Part of a small language model's weights.
Size: width 256, 8 heads of 32, MLP 1024 tanh GELU.
Architecture: LayerNorm before each block, untied embeddings, attention and MLP in parallel.
Each number is 128 + 24 x the weight over the matrix's rms, rounded and kept within 0 to 255. Layers, rows and columns count from 0. Numbers have three digits each.

# layer 2 attention query, 256x256, rms 0.112, rows 0-27, columns 0-255
116117113107134126137129141130132122137114111120128130114143120120151122128116118115135111116128157127143117094150116134122126126126124171129115140133143146139139111135138130120134131157127119140131134127139145145136136132135126132130152124135120128119154123153133129138135172123135131137131135147125132114125129114116133129110115121113115140133132142142133126101132126115116117125124137134145113132128142145131119124117146128143115117125123137131126130125171144108126142142126112118119120120115134152103135134125127136145115108118128120115115123133139124138117115141150115088141123123122115126106137114105119136113123125112114135128140123140131154139120123132136108127105127124134138128140121141133155130124127127123134115140124120143137135114124121142096131115123124
161124140142120119068147136141083154085115107134127171094090134159096132129098114115111154133166071126091110187109119089145127169127153067137166116133138084140117152155101122119118105119158131128135158138113073098110140150137148175090139143107121084136123160108123103155115106180121149111105084119157145133163124169146129124170114138149119126138099129134119106155129101120152147112098147113074087120116139135098109152127134074119099156117129104116142128112124139142140121121130132105117129126147089115139104138130156110114145155137133154153095114151150109098136134121141167182114136146135138137121134162187133137132148113097125138137146141115110099108125133156159156151144141131123131127122125138145086118136134112138144153101181132093142113130113148103190133127152140
102162110123113136150126117100121110118165130107104104144182153107125156118110117102134148141117151138122149096144129169115082113127141136148103139109124121128151121141144140121141106136112115116122157115131135125134128149142115150125139108136149132142129110165114138129123109127109135132110105132128149085128108157094145132100153118133114120143136108104149146123141141095128132123104096132132142159147125163126166075150178139176144123125128135130112143125182115131145146103095117121151168108132103129133108099109119148117134136100098126105163126126151135131119143113104150090136098115123126114149144095093124150164154117147165150116092133144119148133094107160151107134152101122103126141141115120108131094125110151112108107156142139125130168146117166114113145122141118
112134131127143134132109132121135139155113147109134142134120108121143116119156137134153104108134159111138119122152149109135156144123108135129126117141138138116106145094136133139118144135119139120136121131131119110140120136108113120136105135122143127137137142118132127103130136131140124125142139118115114147105136087157091134115126120118129128136135136129128129119111127110134114131119122137134151132117139107105141135141161136101123117125142142153117120152139122112097140144128147158110127155107143161127131139129130133139113129122147124107147132135110136147142130131119092111145129124132122128126118121121145123128115127148128127131105108123130139130135122133117110125114134155136115114126145113135143134129135133112137139162116133127133120112141098137115133152125114
108152121132143118140102126114108136137139110115124123145144118119117142128106133134156121140145127115116159118141115142108156150131150113120107087120132129139120150138135130141131120121114143118161123129118106140117149107113111146135093149138133124137127124106128119107105141122127146124130112131131109145132121112146118123114149153121143125120153111144112142158114120127124159155139129122136119148099120126134141111150122134129111120144117127128102134172117100109109112111168132173108132147105122125142120106153121149132150114106108138133171131106130106142159143128107121119119139110103133129132095121131141108181137110158122112131114138115109145132132113123127135133112156143130080120140138119132130132124122144124090136153140160129123135133099122121126131133132116
112151126108139122159106140098138136130134129134139098140135124106158145127129134145141139145134119138136131095133137142118126104099092140132098136128115133125117127128115115117126130099096122141124125119127142137131123141141128100117123126161155125127130131153129139127113107100114107123131155115121132117108142118110124135109151116143126113136137138147163140129129136140122119125142127121126166158136124150113127121116138151123163103128128144131116116146138132137131144106131129153148136135138117135146119115138091123145145135125120104127124158132106141131116155134120128107158094117128124117142128120119144126130131131131144119102134147144135130116131136111114121123118105108092123128148120112111114115119138132125131110149103122151106150152156141124093131138116115
126138123116144119143101154100140131126128134124136145120146132105128153133130110136134130143122137134144138130145127137129101138125105152147103116131120122111114129092137105138125141131099109110116113122135116135143118154130103110139112111130155127119116117139138143148127103129128126138145114125117115127122137139129139134115152103144127124125140117117141140135124142128124106142116121130150149144109111155135137136134136115140126111119129137150122121151142121143127136102134168145137151143108149138124111154129084138123148115146131120114117149149092132141102106094145117116131094113114135124118157117115151086119139159129114137129095138148146135141140132130117119131105102149131129122149115106106143104127135132120137142131105119122138132126128133137110152141120113
116123154099120132155128114115158108134149123116128129132166121106139096130149137121115119107127136126149144140121114136117144126129142113130118157157127140110134110121142152135129129128138130136137122130130132100116121112126115122132115118124116093118124153165107152106114123139117098137140152103129115148103158119127070115107118115131099136137126119105163113150104161126129125124117113126147149130148132119103145105119150157130145128114153151125118148124146119134122147131095132122170117111134143123133162133132133122156126130131139132082147105123128156129116148129125127097151104130096116112148112122117104124119097124142160121120135121115109146132137120134127117107125125138103123114100128133122109124139149128118123123163090103129099127136145138140102134150102118
118117122107128123106113143129143136113136116112146114121137126134137095125112121120121118103146129119138114140144114128125138148135151108113138137136118120132144118135135125137144114122138148122132119124118132119106147074123144123110139114149130114121141115159123146122125105130142128143142119121135114097129145105108128103133140116135113135126129113134147119118107146128140129137108124124134106130121109119120146129130125128111152134111128138115123133139150141118136128125135119131112097119132153134126152124139108118136115157126130118112156125135134142136147139136131113116139120140120107107158121117115132133134136134140135114126132121136111117146116119145152123132116115147102133120145113127123120114162129131112133112145131139118138134140120116132120138130119117
111149140106111156157125121110156129152147140136134119144139100104125143125157147130146138120130159141142133103124133151147120112100105135139119155139120130155118130144137134120140124111122147150139117116130145107148136139130151100130124112133155122117124163152101141106123141113142120139112153121109131137089130116131088129108115137125119138118128136120168136125131147113122127104118126146139161147162161135097136120133132174132152121119131153116137146137153140125115136117106135135153137145137124132114130112124123156135130107123117125110161119128126137139120156121110136106148110116129118117142113112116114159135115119146144114097133112124125136108128120106103121124117105129113126142110106134126137139143148128112119135171102110134098111132149130117096111161103124
123114151101145112111138114148129123144090164104081086104099133125101138160122143113123144118129113122126138118145122145118164133122102135097166127099153094132139158124118105093129164155115130144115120115163138132138140163101105114172152127115144080126116146125132139065106136095155152138129109151125098158172103121134105112096094133082138146167126123125149092108107166132128173135152143158110127143170139143136153113102130146098125102132139069098153136120149127109086141117127151164112140176121126112167141143118144118131116101130152129144136088154099108136152150175116155147138136146173099114124116135135118088129158121110144150106138140148120094152136099140119120149156106120135122120122152126118159137109130140102111082107166112146117129127150127130159121125098138
135121116150143133142100140139162109151125119137125126161145190126091114141141140161115114143110155119141129098117111134129104100130102162156136174161144151086118097123134131119098137139109149164141135143145103122102105096118141098153104126129097126128139135103137114124154121096106139137124127146113147108143144124097122158109152157134137123163129165121115130164142141119128134132152148124145126162113099122101143112157145129123084146132085120107137134109092121122115115128141178124118106121113165146134139125143144136132125117114155140107107138097121119111114053119119104149109168147106160132132117150125098115169115115145122128162091114135111087110134127117138125110143137111109116107137139095128126112108132130111151118099105109109131114152174152107136117119130129
129135087140108164137126113101120153094158140104153127116139157135177106099115119123126112146138116135126123091120144163089150114129107138121131107131143106151121121095138122152138109166165091116128134104124114098143124116119142150160154137124142140112168098136107141124132173122114120157136121134094156130149146115112142134122112190140141134093113139143111100118095133110059161133157109135124176105174107072126129116149131143165135131133157133154103124120143122147125098137152153164121144118139100169113100186115142159110122149113116141121127123113153150131113113125112129114140133087168127123147091092126171106176128131113154163157156169115128117125134105168145100123116113096121118105095099142116136119084111144149128100112137122135136134145145163155161159116135078
119139126121142164131124132125125093138164135143153085088148135105141129160123114154123115132130133151138131139091092111087141102119143138126142130141128136160135143176125161148123132122105094145124106161102113106092139153132100134129107112135140132104143127113112151117139116121154135132149131137127131121106144138098135115141150116141080093126147104097111158097143109130132126149133120127133133135183102113141142088096116122090165144135150092152119168103111168118114111122097122136124117139142120112103130098121122102172140123110142120093134176112110179172133135162101161134140090117150145139140115126147111163122160140140112104139141151107144097115156148129125117137126064131154152145146118127201128130105098167148148094093176118103152129137156157122121146136106078
139106136169161116164150082109072110134113140109128115154129137174116093102123125132164116115124141135169134124153133120092135150129125128120156132150169141105133097137098122113114094124144124151136160133159124076114133133106114126120113118128110108135152116153174111131111118081138133134145144173150125146130145147121137120113129136122123120134145115141141108160124122122109138085132145119120151082131101120095121127122158115110114130113122151148091164114128175110114108137097131107138121118148150130175148156096130067100112097113147107149100114134131122106151124123112134109133133123127133132119140080114123147131134177169132148111116141122107162104129160143120143149095116118121134133138111155086137115118143116122103140093143140177137128110150145124132121102145142
126141128156117135157135091107144117136122132148140110139144131070120132095114119147087139133130104129123138130126109116099146104121162147149138128113102152131105094121112115110127093140159134118153133148149131131139095152108125162151111125134150189132108095122145133118128134123151138110095117100144132173141095147156135129129127097111141120139138158110126136106140138134134139156098120137126176127101173184156135109145104149127138154154120099112132137132153135147122136145097101117137130134140158110145139141119109118139154148104118125133101163137153142137114116105121126140175108091107120114143106100119121161142126103133126143104134117138128157148096151089155088141146149116117092132095142117083113122133130145123126110118109151124101133130153118156122109137105074
139113108129102162136160135099096143091146116165127116128140165088104138106132130138166172157095146147123150099120129121111137097121115129163109109146131157133104106083127118149180091132152117123104126112118146137127104142135131114086126121087104165172129128124135133114128126099156132169125109133134154122144148102168136156129143117130122115098109115143156141120115122111138149139103119140125127146090142124156176143151143136097110136142097130131092122133120127134121157126142127154137122117129130134094136132114152172107186104165108109114135168148143133128133140124132102127114108135110139129140163120085103119109121157130175137116128103145148153087129117120124152116130153100134161119103116124114157141101112113112161124090125099131142152140155115111107107135143145
140128127149145105097157161100146127125088122153119125130123128101146158095158129116134125095117147095123144122136120087154147144106144159141131115176137090147086128131129110122158174151139103133134129151112111098095119152161144155106166083114136149111139116140138142154147125113132138101099100135131099124103134125133113126132150127126130118164108154152142108108111153149136164138116156190151109149104140119097118156136136107161136084135129095121126142150108159145101124134153111112100130127125131165094109141108143070097151093164136133089104145145111097145130106116097111123143117120126142129103130149081114141129147066080138130142168117108118096120139128161125135143127115125148131158145135109181137122124133135139117123143117134137146130146130125111124113077138126
153137130116125164123119113129154137132136090118105145122173088132125106122107125114124111097107120105140138120102125122108100122112157149148161110122126157135129134142133145122161124152112132131132145136123102106112127118132134164118109164101099121178104132109150139107140107113124134121103122136128119121158104140122125106123123120159140143137150159140158129146145103127124136169145115117124125096094131154160160127147152124118104129118125173157138133121150075095158157081092098128125108132120127145117134119132132131101140159130116085118126138135158118171121128124105120106118134123149153124118182076135169103140179120104130149143137107132176114120131157121119099069140123121123134113105133123127104154108147109138114151107122163107139116140111139134132151146116136
141131121118136140116147127142123140104149128110131138086174135122113120115147091096102156106191137147098171135141138125192139174113135144139141149141133120128143126124112120088103122144164113088117133126128139109149136127151120136124117140140126104123146065132125127160132115127119131112142150132165150106145099132115089096117138125068162104113147126133161143102132125105144134112092123136140102162090143147146099137158109160160120099108163112100112120130152147130144165119141150128144147140120120132134147124134110136124122140099142139117140113121161127100109117113107145113122120151108109111074126177119135122088120130116128134139136138147131103168119085096104136121135119102156148104133171112112117101144142098139161119129107132134133145170122101116174118126098123
124103087117145085103131128149129134125130104162139127112102100115144140131148103127144130132096128161139082153139131110151101123118122135106127120168125113137105118090167137151122115140101119150123124123103142153148114110126146124126131130146095171150144120100155128098155121128126153084117150166164106146137141155137078118121101109126154129102158167129149136111083127114130136159157138136165105125141163123156108079134118088154140117144125165146130116155116108115141103146153142138099131107116140146120159150121104122158118117163141098128132129159123160118113146091135124142139102138158135134117142105114147114153153159143124165095119141129133162118115104145137109118105145147129154123132092139121142105110095122113167141126101150114133107131092128152102137087116110
122168146134109136128123155138136139136129127096109161127105105104095132079136153129119164155147141122118143135117124133151126128134121131130107121109159112133113120127118127120110164150081096096151123168148085162142109089145126107110076152140107120122165168110110142117118142145104110099122089133163114149125131145129112137164106180130126108111123137158145144115146148130131138111166134117112144123097112105112154126134107141144115165125118146094135141127129144153153124171149142136138120124116120114142161123111151147136167095092122133129126130133101144103134172119127085087141134099103143161123125113112134123139145138143136158115123143157121174130114123141159116137165100140145134097116114108134111125114113098111116089120126084118094104137149119147147133138125123
169113109104098146105057141129121147105097080117129106155146114126129088123131141101135110163105139100099065155165109126122121139128134090105112140099167132099119133166134116121132109123124111140122177115115123104131113110134136136146129133133099144089140109122104141163136144136128145127148141091127124141116135161152172127133128110136149120126151130110152129161114100149130130136132164147146144110149150164157156118169121109121108110130130158101127111132102115141156111131140087112124134145120157104133115148123100120099123096125137147124121132140141112142109131106145124094143156136152160126127136099129140115124115136116154092139140137107125172125142086091099142119163140119170066122154147121134149128148122158129143107117135141143145129128134111132128151149125143
134116123113094148132110140147147116120098128124133117119154151090174103156124125149120133094143145133149171135130120130127117110138151136141137112124144125135141105157120126152156087166113122134125113141143128100124154132160094120111114113126119127129149126141107137145128117134099144150128111124111113163120132141128148101142133115143129102137120124133103094129126108112112122118092119103105096146156161110095103105104172125124135116100145122122146081112175117082122109133125128117143114121129111110159148128116157138127127126118151130112142142162172111147166109147124120128157116173123104093182110147144148153140113141113146134117149129146135113115126101137145100145135113142124123085128155131139095149107116048148144127137128134121074133158149142169103129164141137
129124131133116114109110138116180113149131133135147136131117160115114120129142106169154134088152148137137127149123146121111064133128127130132124141107118156086122128109149126138093162146115136110108152136134111124143137128107158113112139108149111163097155101115112114140131144136143142115106113145114095151111157137130109102134109132152090157105131172158133136124127139159124119108095134148123098175149150150140111132129110124140111108113141148112154127135133126124094142128079126103128104147168165152142148149126071126144077068169098118153123123112113103128148107125124122077130156127167125125116129132126139137146139140102136146118143142108122158132172156143120155100142113155107128132136112114147126153113104156111089167093097107140141139138115165149154120142094123
151085124143150123141101138155121113103137105103160141160144100135155132113134136080099101107136119116108128143114114139115124145149148109147130115116130134099129167136140159170144125096159130143142133111155128108148146127097152137138115103144174125092116132143108148099127135123101135139123118141145121128116133126123121085101138147139169110103124121152140143148105144143094111127159099115115112129111110132143133167163096160117093134086141101135173111101168157124129123127130120157132129129081134113083150149142115133144172145123111131167112084136134149140137148133111132148115139127116141146138124101167109140122131139079125148136106126106116183057112140107126155162164092095115118138091136159141093149108135113154123087099119118142100117102123106091150112148133120
136134163136098137113110157185106140110099141107159119126130138134118132113126107133110101097133129132130149139124150113140129083130110140127119123121136170108129122099108113129146133132150105126148144139146131133093103138112127160120089163107109116159149106137120112104121083117135108120104143128124122133123149109110126152176113152090124147141154083114083141114144114115142102136132133146163138126122152122137088114097125151142153156109133155135141126111119102128128156122140128156127118143125120139120148128173108122102116158114184137133128119126128150076096149121132172161163110122143149153097130101145121127125148168127131128117154119093174103142126088155108111134117159125098143156071160142118116102126173138133169132114115106135110107111123096131118146141121131
139121135107165135086110134164162111115144093139118110129135099119098113140124149137123154151114122141120151127129119130142165120161110104121117124137083096131123089132120096130142135140128112130123130146130095112104127145126136148127132134136126116142138144109121119153105114117112129112148109146121160144081110097122103108132117139151118087159082124133150128152157131112105139126149116126127137174128111139128109144128150126145141093160163161113149097077113111121108103096165104120146120146127160143138145129112161153090102175112107094111109150126137129132113141152116124131158108141115131126116120085159121161126142092082108113139125155112148135121162129149142122094125067132152140125155143128135119107133142137144159125151138151146109121118096118105154140126135110
# layer 2 attention key, 256x256, rms 0.115, rows 0-26, columns 0-255
154155131105122136139131127113136139113133168153152113124148114135127167134128152104097095112121159129139169110151124161146110099119127137126105136108154121116134137141139143147127120107118099119140117119165123112113120117134149100152117104144113095126136121129134140125109125095137141118131137116110143101116159124121119130103134131127093107114133122135098160139134134094086149112097106125139125120153127113152128134160198161119142127134133131094120111128136109144149105114122133134148119138172170133106130138154065125124149113115111144133139126106112149134117126108118118146139120136115119116164127109093150085126119093148144098151147121129117147118124136134118120120136149133165142144126128143139152128099112165127124119121133124144120148136137126130124118130124117
100107112132148129132132139135139127125118114118141147127120159103144115117106116165145141123110110124134090110132143112111133117113138138119121128136122121135126109115127101152128140142125124135122122100123139121118134140131130143120165157132155139131127130130130101109140134131104103148126133131126119135143120106132124148120136118134107151124123135128155108109118125125145121154130133141160131144137130142114132116119096115133128119126133125155128155145149120113114136125116108128125161116102116137135124143113160142137099133129127130117116117126140141130126124134131131119146108099158122138116130126161110149109131136096149152118106124126133139123107123115154105125111130127118111120138117134150146118149135107131138130135140138135137112116130136141119153137130124
123149108130134143140135120145175131131112136119145116130125129130118152131132107115112161114156111092137160134111112147130142113142145135110111134086146118134159148127112127122113112118150129134154137121154147131165122108152130120173101133131116151129134107156120100097111131103134152115128132128117110129130107119136142120135162139089124134102164127152137162131106139130130172142128118136117117144148125092182091134153115117120126114101144085122125118093141102122127107135139112123116125146115134094126151135128128108110128169150127100128115122117151160138125141111134118130148131132159146122099148141128091141122103106141137123114123131137143137127134085130110125109145129101116132136129114129122144127125127117139152146119104117099105134118111142134121121110128149
101138119099104143107114128149120106135129128117155134150106127116167124156145104136115183105112096122126089146111134130104128144101137089126139108133129122134112139099125138099132123098138091132118098134138104098128108110146127117114113097151137119078123112135131167147130150151161110121141113125111120121156127137163133084145112149108137108134149132111140120121132139118131119150156137131125107173122116126166143098140111127108088139101144120134135124115134125147138133123126149151122150130135133135149143102093149108124149140140130107100144159138132134146102134086142111102126152116129129130146145142168152108161108122160117129125131129139123120137109146141153130149139071134140130103149118121131142156136140119134139117151118166119115154118127113105143096137115111
154124130102119139137115084144123109144126162123155127117135090138146127128107120129110091081128142134130135090131147123108135146104161075144142079153143132111147146113152141129158126131127151121145148141112141137154118113140101105134136130146124130133127124131103153139127134111140152115153127141159137110115121098119116155134139132147133097129134094110134120118132125132119112117147096142146142119118129109160128151103120163111126106137119140122142132122130107124147156106135116126136111145135137146127134120127128144146156135139120139111155134104112129136149134098151121115134121085129110118116133120147112130160124121138145105144141086116129142125090127107139131130136123134117136130147139132129122112153158168071127139091141128105105124133144123145126083077122143
142138121161139107116157158106134129129156118139115139122149152101139088096120101140126100121141134125127111112116129149105158116161109146143117097124148118117135137137133105140124078147121129128126122153119137132156132109155091122128118146135130111162134121134131121119124137130104144134128152112150105115094117139110102140101138142120105129122118140158133120092132134156140139150162170155147130149135106109123163128142135143098147152130099092130124144152131125108135130174107159104123138127130143097142129143115118116131141164153155136132132123120139174134107130122109131123131120124146142130106149138122136151145157144145117105111120092135119105120141156124137122132137140150129119151134119130148112103145115112153174130131147116112116102147112123149127110168115118
137143143102142145185141129116152114097139149127165098133125105107099119157135134112133122130096165127152125130112119163130092130107169126117111120114119113099182129125141131158135136118127141120095118140136121132122123119148142111156117162116154140141106108145125106125134137086134143109117128131111121165095148133159094105102156140110168143126119135135139155115097117104118148121144097147132149101120165105148115155141122150114132135131125139134131133105122123161128115099138132111148154137137149112103101135130135117103092130140137149100142119098143148145119117117107114125121147114116159118141116102102126116165151099170148086159139113132133130160103147121130123112141118117115123123154105123102156131132148130149133130117109149130120126107152128132126119112148136
090121145120143120132097131154141123124122110146122113138163109131118125131122164128096152135128159130132146118135146114090159115136130114145121127125125107124128129132135117120132139124139120150099109117088108113156110136121149136120116138139115172154139119134114103118123116132139128116146125154119144129156116160117121115151104112138169123165135154125122104150101122127135127124154119113114134137160134112143164121125117130167104107132129131136117136151154109111135112114139143125146153127132121141140102134137158144146111112155131134145144118118132146116182146123147149132155142103116140132116137161138107146155140137088096139122117132114125135130141101122122132127130143116155143119116116114121125107094103126121123118120119098121122094090133142150118145116155115
149130119123120128150131121096137117158097173117146126142125104136125132134160126103102166090119121089143126105117114132099151159126139136103118142142125117151148173139138130120166155092153137133156118148115165117121140124099141081130135117157163172127134088134139154123131128096116145120113171101139111114134129117139133137100180155106153135122153105108121152118120169110117123122128153162140128103122113098156091109153123157124118070120150089125116094131116107138166090101151143127095121157116167154132119121122115141116159123148126146140141126098144123150134174144111129109134114144139120135114115122092114089151124096117143105163128114150142162121168123107131151102158109115135120125128135139137145162144139146158114125100103133137073163129133122117131111133124135
130127121139124130167132125147115116129124119160143141112109103128139099152131099161113110115125115107135167143111137127091127159119115142114133093127091133116150137127137137112122127123142101147126118102131125133135123147131125134131129109151147105124121138118143139118165143128108140101157130126118126152137122134157134146135129129128131151116140115141125145134115139115139150138149123142150112103133140110103083108139193112116139106137092132113119126132115130120132112119143132134116146126118112149114109134092123160130132104128135148129135099143124069144131130142122135143154117127102107120139122086143126132165113128124118133130123139131147102109127143096105126129139136125076135149113103108136144124153154137142111120143129137111103136133144137149141123136138131
114128153160145166122155115095163130162111160132110121136141161103163102083132137152108117137142158108111139116147133101146173154144130153123100134095114143128109127141110116130136149134143099135126136134106126094096149109146106126070141068141122156123102116170148153095113166117113140144136131114138158106122136131091148110121115149093100133101129145153138119129134165091116136152103101115130130143125139124140138151155132134123144131132138080111138143132129123162135138117153145126103152129156147117141127105115161106157145109118119132088161110146111164142112123140110119122115129147100119133115124123117166117124117102106158155134126125094115120147142153134129135107120105126137139162102107133139121125098121184156109091115102132136108124138152118126125129099148118
179157133128164134112135131151143125139078106112145124148129128088160146139132119108134122145120156096144106096156084111168116126107101134118133121134095137126111121118163142133137142127117108162132129148112115141114153161148153136151135104112145151120123088162096097109134131122104124090119116108133093119105121110153129158128121129128133144136124143083094150138123135142134136076144121151129131150105103172143114112153136139097119143131105115130107109139104144108148128123109142196142149096097115123117148125179133144128138152113140120129126111113157152152124117125140131122160145155126144126144163127118117114142149155134115152109144097135099134116117104149113135113137109134119141093122119109136128146095152152105139133126138132113131115123150123128114118130132113
140115130164132180122137129123124146126108143141118115127148088126148129120099138156126115149148128136133133117137079097159152111147106123143127146134118108104099123114112109131114136120143146135160145160121128144135134094112101129128121117128098138115134116097110119127120120139138122137101131091102111138139133128121143141132141153131148172110148104103139102152118115124130113159134161113142162136138124152114095115109114122119095138132095141148138128117160161150153142105140137158106122104112130128126144144147128161130137142108094100131183118117145120136145136119143173131112101157149094148111108144147080133093107139119074144149100111143110112130133113115141142141146154120129103123175113096128095143156155146141122137149117137170165176130102118114095152123093122
118128121148111109072149142140121147147129092147105137114114139120096112088141127128170146133118098137115104178155127107133116122127113146133146170123121129117121113144104112117119117170120107129109138110107136148094114140109143177086157120121134157092126140137111139175122094150082091142124144133130141139133141125133102152135128119121110124140107139151148108103173129165175132114110147130124143133115149153135122115102135101131163177099116141165119121156112106086106159131150108138117121118113142167131159116146158111092111144094140110134099143131134110129139121128175136127097113164177133131142136127128162145100116170115125126129119110121127125093121113138156145120106122145118101094121138116088110110179140071129147157140137128125145068119132153115148143120147156
112126145132119110124143140133147154126154143147138138116127106117130103129163152128124123104131125107116152093114113148140192150147129099123142150096135105120108116111141128110147111089147177127129120133133089105125119108092161100134116148129130128111112127115112113118114133119116116149118118141127110131155128098122113135129130115105104111142150093127124141117133143127137110140108172100138131118140138125121123149127125124119112173135124131092124130182123093089131131158116146123142148137162133093141102109129122140130156157125127126112153122143106144129108151122144118166151141151112153104095090132111091149157107134160135165117145127122134117149142134101119134138169142105138129104142117136080104132102136124146120102113105135087130123141161160134129135120144123
130118077116157165132134145150136105138080132147089142134119136122140138146103152171117142110139114134130107121128133135125089121118113132113108113120124142128101134161129149143150140126125122123108148127132149140151128177152139129127114104127091131139179091126118088149126148119098152119116118111110131087134144123132114128142123130133117107111139150144130116074133117121140121135111115119127081141144074131135124135138123151117144134137151118097117123095147155131149135111098171133136135147157151103114105166135125138140101113112131131139150128146140119107106136097172140112105129108118161155132120150105142125109122146136147155156116107146144148121096147133120117119121109123164111124131153154127129137129123118130141122120153130106117134120135121120105165122129115
137123114140138139122164126182139129141114084136161122147151140095121122143117133091113109119130130146100088134118123109088107144113175158131125120140149137123060124132148118134109151149132113126143120127127108126123165118122118147143095100122117158116156132125136125152140106141103137115113112123135112119177103113135113149111139163151106154115151122124099100112141127139129097104136108137159125136156108124157118103140109113102111118130137123101156120083161111141118126134132132117097127136130139116111117126147105126124134120140112100144086121145131132109113097173100136135112155147147110131148150140143107132141116135149122159108110155149155108160123118120121123109143117115129130140114126136110139102134123136152144134159117125103125130124123150113130126145138134
154147136135122134145140106094139134103164166154113163134145142123105114157138123126111120117125142115140153129132160137108105133150140177090103145111119122113137159100095112143113102114099111151094099166113122119118124154121129128123082122140085092153135122103112163127116132099129134125127115128127127136142138087125100126139111117105175154083146112133122118123134137107113119133122133124121134135130133086169141142133159143118126132146111120112097108104124103134138124128087155129155103130154105106108096102142130160127147117138141156143151141157127146153112126121117107146134135136122109116179123133119136160149153106175117088124095101128124124135121117140133139070176147141102125118116108095104147138175140145128145131145128156124133150159102153114168071140112125
140099148151118137175138128107114115155126165178104146140141110138103126133142152085108117094113132149106093118160085141130146149135123120127139102084114161171144116117114136130144139117135143150152137130133071116145131144103101164139156129121146114137143120141139135154112119107127110131132165129141122112106101101114122139107131160119116155108152147120163121120134122111143124101127109166127125149175141155142144121124119122134146112093155138109117100085116156125129139121134133132120124113114095152168144118107106114102125161122145126106145140149120176112132143099185147112126144118084149128144114118125092090126114125127147117122134139113131150146113130130124126173115135098135151160143140119136112155113139131148151144116120130107119175141105131128115128091123123
157103149131108156118106142104125110164109092131111127147155080144131127091114148125165147169131140121145133136134170123118103112147141127120149121146156126111099120131133141133144138094110165107153146111109133147107132121114128120128132152119139148137156136119088121154129107136124112117152127139112128167148116154129143080146107136151147117115138146123133110142125143126084135136099128099111123095143126163075142122131107120131149120155184081148139113109122154121118153171115106110125159136117139128169141124118169122174110130112128136143109144133118133116151139128113117128113103150148123135098112124133120131076123155164109101112138113121148121160177151139129116155130100113122126137098148106127142150114142129115101150102121141139158102144105119135107120073156114
151095116113155086145104123101096108148124108136105144172154100108114129161107125143130107129115163141114129142125149108151121178120143129101175142123121101140130151124132117096148134150140172095116139138185145098086123124098110156120157114137097102113144114115127134147104110148115134196136133139139120104089120111149169121131140147098139139137115126133146118114100116134169132138108124114102144136112129166135138164113092120123128095148137150145122135107135127145111168148123144080129156142116114113148127125147131136100127088097143151149102102135131105114117118136121111141118116135137113107105113130152103096068122135140127146137139152155127114137106146127167166136144127114112115120111171129082129161147131148103099095131126154130138127107124117126131127156151132
133132102125189148115106120127154132119094157114121141140157120149139099128156145123115144126145148123118141104140118102140095105110144122117120133134114081144136115134141138137134115143108083134144112122145120117144099119122112117128084104115126127137122138121114143142146139146113099123108118117141149103098118105131117123108111152113129123139110106114127134137130075150129121129139121129135114120143137138113123137160134137166096132126091113134118121130091097129120173177147113145120152140128132142135145100120107099158128078089137156144156140120129126170111133114135158166164117116122134106156137137096145139133171118132120140123153118172146108119110122111124124158124156084126128170144139114150134137109118145134150147127127137114103132127103117100100141136131143
121174095117129146125145150133112142141106086121115134139170141146139122124142093120108136148145135131115142096122124109124124146133120149117115192118100194124151123130092088101133105114097155144139135125106102128154100122139127118135116110128153113150119128132118143154132134110131099129144154149110147123095123106146124097119132118136138160170127099107104087111119119125141110123104146114131122100109117125103121101143127121131159140124155148105159122131117144145114126112138111162135092148121136137128113127101156135151122148143155095138142118169155170104129116148114123148111148136133138123119112098140110110099115100092166144136125120114138116132121136134121116117126123119144115133126170151146150139141121111132141143140125137143102161099164117142146125165099093
156120119110136134171131137143154160163142142126146111095123128114091128133136162129107126112137116104144127150113149125141132121114134137193115090121124131122147142125116130099123114125160127135136129124122138140135126154141119161120117141121123120101116138112130155161106112124111157139124139122156113152163138110158110122134124150105147104148129149143135114146124106144125146117133132178146128153156155137111129161117139122171141137138143109089142149105144160149131126126118142144153089147104096106148110110144138107141112119116112142128113128108113123135178110103120104119133139116125110115130104112115103140154119112094141099125132141132139104116145115138109160076098129130151112091114144105105156127117096090113112146110095132100138140140160146129117128146124139
153162088122142122131120133141148128105110173115173146121101122151137149151122153103138119123105141119126108155157141136123125178110123172071113107138142130140136120128122125094140101121111119141136091142158137116137121166127138156138146150129136121126108140124082122142117165114097130109103163143129114153100105127157110138142138129106122143095157124105150100131145121110149134111107117120126096101118161151112154145106153143119124119142120101126123112146114098174109098121144113131121129082159135143108127156153134151130148137130119123138109092092130110145129117119144160168138124120141159129152121084133133147109103099104133091166141126101115124105138127137114134062130118159116143123111099142125158109136116137105149112125116086167130135117105126108158129127171110
166139111141135101116157123132116133135116137126115141125132127116112143155144107125112108112111123121142125119099132110139147148138153110120096073154152144135105157157140127142107131101091146121155134115112110123173083112112094113103088123116118124149173162188095144108128093103171155140124115116143134138117152142114119111117136125120112144140119140144106137106138113136144110100138133128142138130140102106145079135134128149136132135169108161138099125111137144129131125141112124144141126186113145154111094123152111156112122157124161149133123097114137119110120140125154157114130131151132157129102142137137121121145111104114110111192129127130099080142130149169111141125133152110119132123125148115140111108115157109095134114108139127101152106125129147108110129136135155
129121132150123159157126142125114127133121091121125113116144089146107140113132129093094134121119161133154139121146076165164162127157104109143130132101133113090111135130135161148128126089169113092131133116147133129116163117134147130146105131168106125138144139156146141104113121140131137116139124153084124151103161129133134119129148135127109101088157137118149139155119171157093133092110129169093116136142138130154165121133121133142098103129123177131144118124125107110131104106118112149106132109153146163120145162127089120125151112107141131117148164154128122129123159143119129150150136137105123142110146121105111128123147143083131078146124101136103122107137135140120080102150120127132093144142154142093149105153106132143124105170126102118102124134096123136120138104137159